From a checkpoint of a small transformer trained on Wikipedia.
Size: 15 layers, width 192, 12 heads of 32, MLP 768 squared ReLU, vocabulary 2119, 12.2M parameters.
Each number is 500 + 40 x the weight over its row's rms, rounded and kept within 0 to 999. Layers, rows and columns count from 0. Numbers have three digits each. The size before them is the row's rms in percent of the matrix's.

# layer 11 attention output (transposed), 384x192, rms 0.273, rows 59-63, columns 0-191
099:455488554532523470487496513528495479460557486523502480537549539548503483464458442524394488490451539561515522441471533497469581496459491471507493483506612591498523492570518497520516530449413507474528496461473537526540533461440472542558529495485480512500489458535541486508463496524471421468558510477514561491505538451469534528496446493395439460511474541525486527512422545573520553564496522532499459431504543552539544563535525497470531481502496448461466553500492468483467440454465558481387533482560453491528580469541465506531541562488584493537489441467519479524501468526438561474
102:569482458522508542513449405518483544496526555471459468434469473549495494538525528464465513494552560523492503565460563627456593520595522487538508511519524548548430470519506442486532590468464469537523496554432513475433493512504576514512454455553422483442448488457536493472508507454533477553500472527482464530508497504540435444514430470533505473519478551532515507491488477561423498512499496542446466494489476460476469519449479456491523421514533501464516519465544449505462477468537531530443600469391457505473501483491482525476576503483439490451534476480510448463465472531484455485
114:602595499453458484461487495536463541546523452537467507545494487433473448453487429514482489518547491515450486409500481522471527502506481418464446499513503518413490529522429588559543533486468469596556514525645485508445525470504503512569511529480494454484451486504531511546476512473534462450501507492526423509522472446581507483542507464531512458531486495467521532384464523441513475496487451529506500493511557505560471456530477448489438496491444458526609460499501538499507490556493470489575531505474468486454592473490458459508475516492460553510516495531542440500536496480511546473
104:505522494550431525446412489497453515569497426553556529464469553562459534467517494468495522474528567521463457458506518464499509488466499484423403500493462497472453519584499537487586548446467401556449490564543475512392522452520501517482460405447464514465487463489469529498505488473522468559537490450559476549542484491580538458572551539503494478526508533463506474427449476541542511487540504439548487543534480476474477556526494509518502426512532534512538494456439485540522543464527464515415507456480508514462505545520468494480474491511521584520568460450562538471473501480570486506
099:473471534481536516515557546572543536468444522484470428485502520464527472570531552465481510508518453575516443514404526513497495550532529558503506491522526502472492538497493523505569511448553517518515510541454432513511481512503443549485504470420545477444537467572392523504524517497621590487453478357374489464488532529479543553444534558461511502552469517513499518458496467496482490515474489482500482584482445501486500538494492482461496474458501537471509533474487485458534556506489506411511518541546571467526555474428486555500488529507541553518519544447483548480431495487549532481
# layer 11 attention value, 384x192, rms 0.196, rows 60-63, columns 0-191
100:554483476520444475540518502415469442459478537526509460576529523470431468502457446472467562545470549514545501523388546510422519517440484500567495455519476513475468484451494557518522530508557470515496542520520496355473496509558501512510532502504588486517494544522471501500495427500567487491484484621554510495436537558469514482514545528522475525442521412470496511529514459494518568546544536518567483526498488461498443502537439467482498485532454482536424504487435581488518502489563509524500462507473483443524510475511451424525428509466449483516454551510484554491541415461464522464
103:462431548534487531502494551448453571566515463488500574477443515549524515473482499421499552527543528504488479536503499491437519513482483466497537485474489505530561443518582469493467483476414568512532522606513515509525531468443495544477492463454458543543495407554499509556553442572488531469564493438491560448559498549513487462583537529501546495527427504548465498491460518535470560554467551516560531481521518538535525456527513515476542470464535480485481466508527493526481533518526402437498490478465511497524461456548486430468527437476453499486606504516509374515525447456475472516
092:535490460474458481577444442513483476479538513458453440451479508587423486485401491558504470474531478465557499469471453516454492481453519429511568529460496558487496505489469548483528481468531511553471572539483496487488480541512490526466497561534599472553474531459541461562525444511514527529495544432460508424565437479558506505476422498462485431513529437529484541497475499443474485587482466430540527523508469560521529464608470484434492548461553493520499504538487511574479469551532515447535524484450528502495417494443451463526492451480482457594477484520447465480482466492472521457
095:500467471439485482478487512532556502474565601489432457460484537544444486453510521519501445420482515510502517430477500485437456524507509513499426521489544484489513556581512555464436508564474498554505527569469487417524481578513451506465506445524446513525541455498513519466446470464485468503469490556520479458513566495559517508503480501568413444442504538561549543450468519399474471439623537462482513528493492537519515514467522541567504459588512450452491564478537527486466485498473510470516534442418542469498489470493477538516464487516588538482461540544538426511457478492472502537
# layer 11 attention query, 384x192, rms 0.168, rows 64-76, columns 0-191
089:506508524549560559512486564479515512445526559531496569464442458454464499470492433499512488575506468479521521448540476508435473518577466545508471532529464554519477577518541526525541490447504564517572507574487481468436413522459541482464521481487545527487560459522522449413526503496499534517558516497500395509518507481636557509499430527491550487496433539517486527550545576497496535543513572529466502520431439596493515507497484432487508505493513432496499484541463437540486457464495482544468535526554487495495473494543460529485552492522454509468414498505512507446468444436458443486
106:546553494480518442436458528527527561474459485548472529518517495532458457536523545551513554409471487562565483506573474503530534477482565504474504430534560523563482573538463512494526472551541515468518408460477499428560538508529507523571536580519498503508422586508511539446474513466500521477526439478540505489548509469429532527503466473513462524514476511460523541442459433548545514442498547571469510499531552465498494513461482420451450496484454518534515509437497581544410498547449499506460604522517495544545533457471539543531520458461502536461559458455496492520445485559471516484
111:468537499410499421531465544482473494578554562574495546441526482489503514482486485511470493546491493511513487453462472560488540525561494527585412531570524484547464539484566531456518548497494454466489591571522486542502432582411494538449492479504572554463468563516525527492509412553508506510499469534519458475556526424422502533430514522511477512557468546568495522518524435472500524501484445535454567522501536526550467598542504464467509518515526463479538548537514451548512537485496468501498436555540554476517521534496479468480471429515466559500505500530547464425548493503475470506
095:547506427507530496498549504494520420495448457481505477514498514535509414525568543486530581500564593557485503494410448516501514509505510490475462527520474458479487487539553494549523482473581501479481542540446436504507475543493460499467502455460552495475442573509520478532446494419515457527539494454476538404471458512485513486465482472443490448544532485493457462541459515467456477535419452462527550463538603521450493535452549451513550481497513563505500509521526511532557510567493512482485528544545520433483566526498569457499521608504552477462492547548496494510524635482559497464
099:557517465530558430447512497512479440526538533511491512542532419551498514530497520536527479482539499500483527489475491474513557441534470449486502512489502433495549455606476501575513523539531486512547498473533427555555559571484406477496498477499432562547449482533479464503498515416463524492666511485485517497527465526458473509504498469531522534533518504453485470483435567546547453494501463482478533513509559452508492557518535539572508573539436486472532591546523535489481531504457399580531536503483437435417517511464537476547470495463506465453474499536472491493517553522484532500
102:545530460542476507509440495496463530548555546521459522556459457506505544513462514439465511558516506534505511450487530538539540532463489513450489540498498539489479528529491542515521574551508537519526541562518467482380482420532495529447549527497538509518450490508466603490506537514526479527481502486545471482483483607444448521455510510525519556528532492496434532463506479471452456546544490485480501460517473428551479499578456583519543552461453517421560470475544543558486535497385439502423521452479524485498520495518500444592459450465498490403415464477539515462503570530475494466
098:517525484492566471488468493555521442559517500473441493468500495539483497503534468515515527454542519464486551473502470396594621436511496531501526527496438424486501490487513520488551487520436448526558585575515530487565541455537519555491539475538508523463436452509487492480487518466480480575471509449486487517568441443477418479473501549556484526506532453465437507453509644446491503496454546522486506513526506499522513531462433549478444572469562491472512590567488544468595514535497478528516532533480505470517496411522480507491504534539510489591483515501537531486500526438524494502
101:406521522468473566435480539609508504511500471509548497480486534434495430521543498464538459558500543384500482548516541517558442482539436548502545471561492552567464529506506526453418530537532478497525520490559500502473455521474534451509438522499546482460547508478440565458444496517518574542495493497506448448506511577516544552496562411514537525499536531457536492506521448521363507504476542494534545487541467494495495527469511512504449540555463545499566503493532532499446574595499449576550469517483521466495482484551524543475530464459472528524526459510533505518425523500498512521
106:549482440408507515516431536519490438480513494464459483501562467441539485510504469536518530531519540468445542449486438481521531466479488533546483588491468432474525422584493479512540502533526412503564458504512560446505517478501410572589456488545534509528483503513426480540546475490528527546540474524484510536471497490533519542485449545451525510602552516515583467472450478483510515464480467446541501562540507476547455475581478575492439532522512470423449510542588485522543469522519509490537518477493434411493516462533535495529482530557464420528525461554452486519516463479512458514
110:502492500538529515524479486527448549517511539485509593457435567454585470557544520545560536529557547515500465468475515530496502467541460504504505453532497468459442546499463526534570491479602464545490452487486378544447486507458430523546529481491432520529460525486541553506508539521516514464515573411513539471525529480488521553482482492418483522564552580444470484555487425541530452492485569571501548529492522512477495564472488473476506509505511417531562542496504476435403496505533526504461471503506534445502464466435554524496489460504473496487514529504570491488530410463479561442
101:469478444534490521429556523461496542563529571483478514576466457478488523567468534441500520483494486506496468395479543522533499508504491534556437530502442517490517442554482473505527529527478528482409510524516505591456510533543475476531547520520563453496478476500527445516471494522511497476533424498475521417504487510543445519450522494528515449511534595503377505503442509526593468464546478487500458485497553528552506473564424511519593484506527482401475461461470566452481517501421563505452477472447513459519509546527453510526521494428496483552531514519461559483519522489544424428
114:468443523552503521497477527462518440479468443459538489470432498526582532522494504559524424528528525506538514464539550577528516485523492401511511436465578494530514490457450435476490504543468464444441457471529553471471523550439477481485463449462478565440472504454549486490505533453451451569512536446544490465554611497524550555538517518509520534565556581518550447484589477515483497506481536530450479485525512517482496527560530492487444541452474513492506530422546525475480525474498504479404490492540521476445541561485530504470544564563521533559467512503498451546475494406518431481
109:562437440450548542481506499465521490461469486479549576490505474446503527490487502533503502513453550549484498578505479508482495505499435507565517496511447488493483526497400502528541557506523531480468492504507471510503470505494476478482485476444544518424474509495419430552472388440450540527453530481527518519516478481527527532507522487490452548576495484509444548511515466468431545553544539579559551458535524519521481462488461434556449447509557470470435540455525496450500519561482507538544432436469489437541615537519515492525531487527544422475584492475566494488566593527566509460
# layer 11 attention key, 384x192, rms 0.17, rows 64-75, columns 0-191
093:558487420487548411472486528460427466488522496406523533491558464573572532547464471541554520493612526408512544529497484461499537502530548469518500450564526497428534499483508440513469570555475467490465506535561474507516525513464490458517553525586467518530488510529523514538475549569530532540443480532431556456480492472510450462549507506547500514468561511535528515508479507529493442546530439515436533482502492513601409483526571537502557457514528460555524524467521488526545417463471449456528541448522553536491502532536465497538461518479551466466530492455497496477484526550480427522
105:570472464514502460494479487488484541459494520514562432487538483457475487458467467499444522505527471416432503505430513490425467543441645459557424545482534552493485508524529532509444583524512534506512537523536480532558465527456535524518513502465531503494478488536470529492369428461541526428595473474519455485497534497529483506446480477519522544476473577506542545540542456481447489474563512477584500508537449482484456543548446563506500515443518482489520453504524518450537482479490571435469446515527483437517513515532456463417536513540406560496557495471494504467545487488524480502
099:496527463545491520506534538522510437532566522481457464468533486474529485500516518441479609451474530451522496498554541527577490487476556517428564507501578497519391524463487563548591492537470487485495462572520486485560499447498480462524594550517512468500493492496479508449481489509459511508445535465552482391484599450516533476473462474531515469443440576442441518508540560532504466515529513480545505492463444543504499503450500543499494528472503472449505502480462458450459549560523545530454524406481468547456567508583522502480500452511471541439547482445523468425556474488456489524
103:421532592464538533499506508496483463483550512529498495507520467529470494542551479480487467458441436504518494492499475397511437445491533535482494533460524484498525488540560582493513470560484551540538470478530482478533532463571503512486473524498479444527558499546453503515516554488560557455611483509562489552476436456553569525514479552501576394458512484548515442459480539513444562449519518495526467510471424490444545549514432459479438504478484551540463534553506552496469504539458426518511503467484424502573505507480545456560435506440483444536448502509574501529447460466477505545
093:474429525479570472468505496497520476507356498452498531571468507491514440511458440491444540506540488527457475518466492453519473499508501516513422496472507464525526564461474507454524504581494465565473488509458461479403513541502521482505488513487507535624537541444489484541520514490523421476471557512487521489462540445540550607440536551516498459507487473486512509431492479495473592470458483472482461462456522450530454553499518441490465398440494523530468416498548507504573504463468536465431522529514519514493546535492456474493496549494577505488454571565523503430524435453522489475
111:586558460576620496433460466530501549563497482531504604507495477461424556531532473505483497467455523536538443459469508470538511434538476511472460452501475423508483510507463532502488508564500500492578517448510444508469523531485508488497464522542550464438542545471523481514560560493503470564508487508499517514489441504458488469478505534496481504478529499547584435522488468451489468535472535500460449448475497487517504538563541499432514468514533463454466472543526464491528529491545475510511502639511459564497548478502476530547520504460585427477397486494538529551394530491512428468
099:527544557426563491513453493456506486479590515497506404476488517481485494591573511471521512502508472527481514502482467497520534422516467483508506543483511500491570560513493541517444523418486487480521505460540526510472537520456438501450437521553432488563540511493500427493524424472478492527541557557573576451447476499543518524485529480492506456540634472444558388484523462506477476483478515477525515440522560442459535502452562508499520523461470501536469498536550462562527530511515406508517482529515471510447523499457465494503520550547550599482537561530520555563544486489448497474
102:516488468469487543587488505445491563422506501447491478496466497446522451512515549534490514525496534523515428510561448529564531491501507552528376530517520508537483547475519458465529555430485548455481461445570516484484440514457513528532504480558495506427533556522566422508458492570484482521498490532605483481572480450535584542428482477481493542488501498496507466481414553516564506544535485427468483483428456452440510502528549531511515490549483448506461478519516532567508527501469559493490476505465572448555584535488511522526469472477495506423544478405545526520493521451453455482
107:404523487460388514465523560443626516435416507533501483555475524539514556480502474545522484504537525527394465543474494477562451455517513543514542422552437502540460532512527501463476450493575531559461538476559499530525492449489532470498481518543460546466504522505510515470498444509513483427496533518425513589526509447571475551498450544520453492487516481471482540519489493571543502496552552497556509486455530470538528498473516504516474489482561534542470415501529530522546432535463524468508413481524466513525485521422571511514440507484466499537573495554469525548504499525516513573
109:488476495524483456426556520523534450505485484462424559540544481523477514526530482459492611448405527512453452563473521485552510601507539490520550482523518491513455548470479445561525561495497495506597529526506511505489480475590536488562448570517502535566485512593509397540486456474544470513422499475475517496487493407463522525526466451501574522560451541494500493474481527532519465565495515523538444519428490539513464537516495383495470493542530445475465476529541482520492507464582490497521467455518488542552535522498470486530544498532528445526439482526495471426547491538537451505
108:461484528507459579464449521527458490541463558459535457467532444542566507484442540529559529489514501481506479469530490508536510572563556476514467500513467426500469500484512554493484420438428479493559526472465522529474574504455498517523465508488549536464554485507525567476441433589508499462563516451464441478508526470541556464546484476481513483463514449523481510493490574515559491514426540495464553569444504472457482550468510592503491518546498453464483502416537521429499474478529437444471503517512457465547517536485447539472448368484391478466534511489472446579472520499499493496
106:528553533450499432508504479502497489566551410508512511474487459481483450502487422462547545488529520512399454531464508456513546498557496514528409522477510490504506494515525563435492526529543476421486497530395431516563534529507481509439542531513446500533545511523490491518426493461467544422497456488493528553501431513468554482455550494557494444496419410511513570427504464503593514482502430499519476486552579539468465493542484477521546553558493471554567509447568454526506481536511551484499455572535514529557500516442441473464541554515473470475491482511501503444528517469465446461